config.yaml
num_hidden_layers: 26
hidden_size: 192
num_attention_heads: 3
num_key_value_heads: 3
head_dim: 96
intermediate_size: 1152
vocab_size: 8192
hidden_act: "gelu"
norm: "layernorm"
norm_place: "pre"
norm_eps: 1e-05
positions: "learned"
qk_norm: false
attn_scale: 0.102
bias: "qkv"
tie_word_embeddings: true
parallel_block: true
init: "normal"
init_std_qkv: 0.0636
init_std_o: 0.0
init_std_up: 0.0636
init_std_down: 0.0
optimizer: "adamw"
learning_rate: 0.00307
beta1: 0.9
beta2: 0.99
weight_decay: 0.12
lr_head: 0.0102
max_grad_norm: 1.0
warmup_steps: 513
schedule: "wsd"
decay_fraction: 0.658
decay_shape: "linear"
final_lr_fraction: 0.02
batch_tokens: [65536, 131072]
max_seq_len: 1024
doc_mask: true
z_loss: 0.0001
train_tokens: 619800000
max_steps: 6734
dataset: "wikipedia_en"
Each number is 128 + 32 x the weight over its row's rms, rounded and kept within 0 to 255. Layers, rows and columns count from 0. Numbers have three digits each. The size before them is the row's rms in percent of the matrix's.

# layer 10 attention key, 288x192, rms 0.0977, rows 16-23, columns 0-191
112:123132127112109131120161137099129127111127121120119145123136102144129092107138114103129127119140094172143134145170135118124187127255135103146071148126136091147111150127120103162113112124125153118104099136126154123116108110148141127154140116130132113135130116148095119171112139116156133140159150117156128137130128112124094165136126123137118129105164142114093111153135117124147136152142255126126112120147132147121168077155140105050125133088158147139117140132146121000149101153135122000155096132142155143138130140000145110139120134140130122118114142113111132118125128120098194104
073:183077198125126141106140077146113127087144100137156116120131236121143141110102123121165133136229115119141145121142067155105145123102131147116133187187164118132140130077157100161191109094096124142059102089148148175125102118177142077147220119107133130133110151053155106119169132083134125158113126086078125184122153146124167069158123112131130123145115084112115115159145094164103140132115101186155154150181165095153130163097135113139120086135139108137113207128204115101164091137125091135114100118170084166168106113157157134165089104161153107098108115047099114118137104122141144058
082:141116124129138109095163179049121134182146142132099091191162110121056112123105069126154128118138105125141100142121127120152129166114125141099112194125111140099145157139146096127124109118150113141087092193097150130134142117135137155132142103145122091117143108178060131112134095134133140100056137186150089120139153118152115085100164136105132123134143124094122130107123158139143143058116032107086148128139131127117135136142136104176124137130088161145114130122109120236160091121150140220089161153160131137141159167255145121119169154093100096161122121148111124129134060147074118119
067:152133120147154139082094148173129151107129129097155109151112157110100155100158121141094094122130116099065144120103205135136074126092163146162167106157129200080147105145151137127135143146138069117095145106170145153165137089127124131125119146147154117101113155137112184089159152152116180076138157107054120114105130169141148120143123126147104160130104151137135145087134154142136107088113122108106150132158129150154137166112115120183160143172144132120189139104176105228145162108016132161152166139141082135174182125128134137119131128143141155155138127000168079124064074125150058115
096:151147122137162140134087138168114124158140139123138106145095142092123158141122097170139138133136164104130084127096135155127107109053121182088202138125108172101127141139122158110141142127115090127149136116153087130139133135100098093097106125137146141105130158113138142078135138141076122105102134118101123172119126153130164044147122132109143131144126100116146119121152148142114122111124000131131127137147127163119089145101122109197135133157100145135130139135126156255155155090108146255101141125134096141088131121255129136120100127129103164155117101126117103121142097169115045155
063:090102126110111139142103087098138149135084156142148136160178113123063120130137138131152087138146134094101120119154059145136101144106107118156125124070119133150106144162136132155103099129137131176119057107118166126107109164177178111138177109093119089109126090074098058141128154073156116166136137143152131158130157096143150098119097134087150120122095083083130141143137120165118141100105053132119154086153151061124073134096086134130173125121061152127082145147090139136171131086240131190112080121103107124104075151247074126079111118134096119095126083223096100125195097143127132138
110:117102118134118132167160138112116101137089140146135156110108091136173074126127113152132164121128124143142095131189047127120173142200089094112069128095131061189117140087146134125105122121142175129118125130136098118114120142141139106140133135107116126145137089124128093185114140094136105150128133140169119123131128087130119146153139134124129129096116108116101134156141085138116176189114181133132142088121122129110160084133114105001137148082121135155098133143091115000112105155203118029150105138130168125136127127054107133126151121128099111066126126219125129102156129136121223095
065:127125113080082141156087134211089129170132128116107170145157129104160176101151133133131174135071087119152109139141164167130116119107087115142104070058136173140134116171105171112110095077095162146150103151138170087174088156144138146122110150126124156058136178131246120160127110142146127151121119150133130067145153115129146156142114116122101115098085134103116128048133074156104145152130187116050075104107095143201156098132123161086151132092117060130105125106135158075110146130151144070200105157087118133121110114038119069105117103118112147063159145175155130111130153102145150105
# layer 10 attention query, 288x192, rms 0.11, rows 17-23, columns 0-191
064:194165196122152079162133116130156150099136093137161140086127194139159113106079138126134134102160156060195163114142073113093132171133105185103128157123133152096096102120067153109143151145115166123080088094122126168154160102143084100172143122107163154121120155163119096092147068062075138153079105079059131177094200149145149131174106144106150135166100134117166130175139115155130113179114120210198120093147088079153149104049144125113133131148143107065147175207160148162113113159140074139114130127129101107126067140112144108138119115143110140052124101119106114140150108117105160112
070:091054143099101150062181122086155145136121123160147062092120105148157103105065136135126111120169141139141097119152088150162140168093112121134145197132124093183118097096201177118107143134164146195173208178150155120119135128101131165124164184101160121142090064064096086134104128122153152136170100100174160132089126082094116113112114129121112182120098099080072146140129150128103209159143113116134156064066098138069086125128125109101105135129129137188122131077147151117132102146126127133163127071087138151065156133133103200164135158120131154131096117119150149065150133181151174164
052:141144153149157052105090091210147144165159102150122108151067182107084109156124165156105150084173128124086163109104183141110146153165121132196119171105156100095057122147079120139177091155083136112113112141101087112118158063161160131114089146118159123094105154096099142105075100144149141122149137119147136128170130158114182146062132180095080134137126061157116111103146186121159140161133141129122047087075138137087105146057115197128080161091160141077188097106159082120122114132127119143090159102140148178123092133156160123160104087173118130159147138132078074110120121096182107156
080:107053106146125155136137136140110113163101146145155087162101082137095091130132117128105142150185184120134095163143070117088096130098108159117129175125134142197090124107143154098115119151201135174109159138106071141094141143105075131118134155105162131083151083116078096141147148101133112116152130127137132213108100102159135105103168128086107147130082105109150163105117135155114223109119109163178149058125117133085083142105116056100160153193072143177154098123129097111135090096130144148124193124167118165137168152130116135063130165125136133101083160146119112133179089255130142176
054:125131178146098189135072162120084095147111142080124090082171114131196139145075149134126126161070109132115103140124104131071160114123102169137117159127136122107078113118189129064157179115070097153160141139123150144097094130120178120096138090128108199124105082159127072189098134076110095122137085071147157139125095083139135135136057137157110141102096119126139122111144124151134177110149109177240115132098099113148120154066161158132121146177137138153133165123135154111145122104134109144091159180118106193129129045109095126094074129123139216145117051114113086100156154175145150091
088:182154103147131092081114164163113144162143155123159182083126149137181143080122098122207183124145146156188106136156080129075131135154103188078126111115122148127188107074151109159070152129138152104157160087128119115165132167139105129165112190154126127154173084208113118132124177097119137102120128170108112121140096143179151164205116125133149119194149160074132150085124079174108149137180155156148133077176155162174128084140124050110176115135150127149147148156179121102102150142080107095184164124086129085170078195085102102134147120162149130086172145098118139109099096161110145130
054:057191140171099101123017161179142137121139139176107207101123149110111155153147174116155137128069116154135142169139163146107111147164083103199105073064105155122102120141127065160132116104022137145161094096131187083136104182121178137107127106179107152131155117136174153165106146139106130139099173098161133109165096098122130131124159110141123112146119155096098105225149130121117158089169127098178123102144166119137129136154148158180130116184104129165060139124099090106150154117129156128138134173149126109138113121135156109135119065161140071131159132131101087194118152063118090124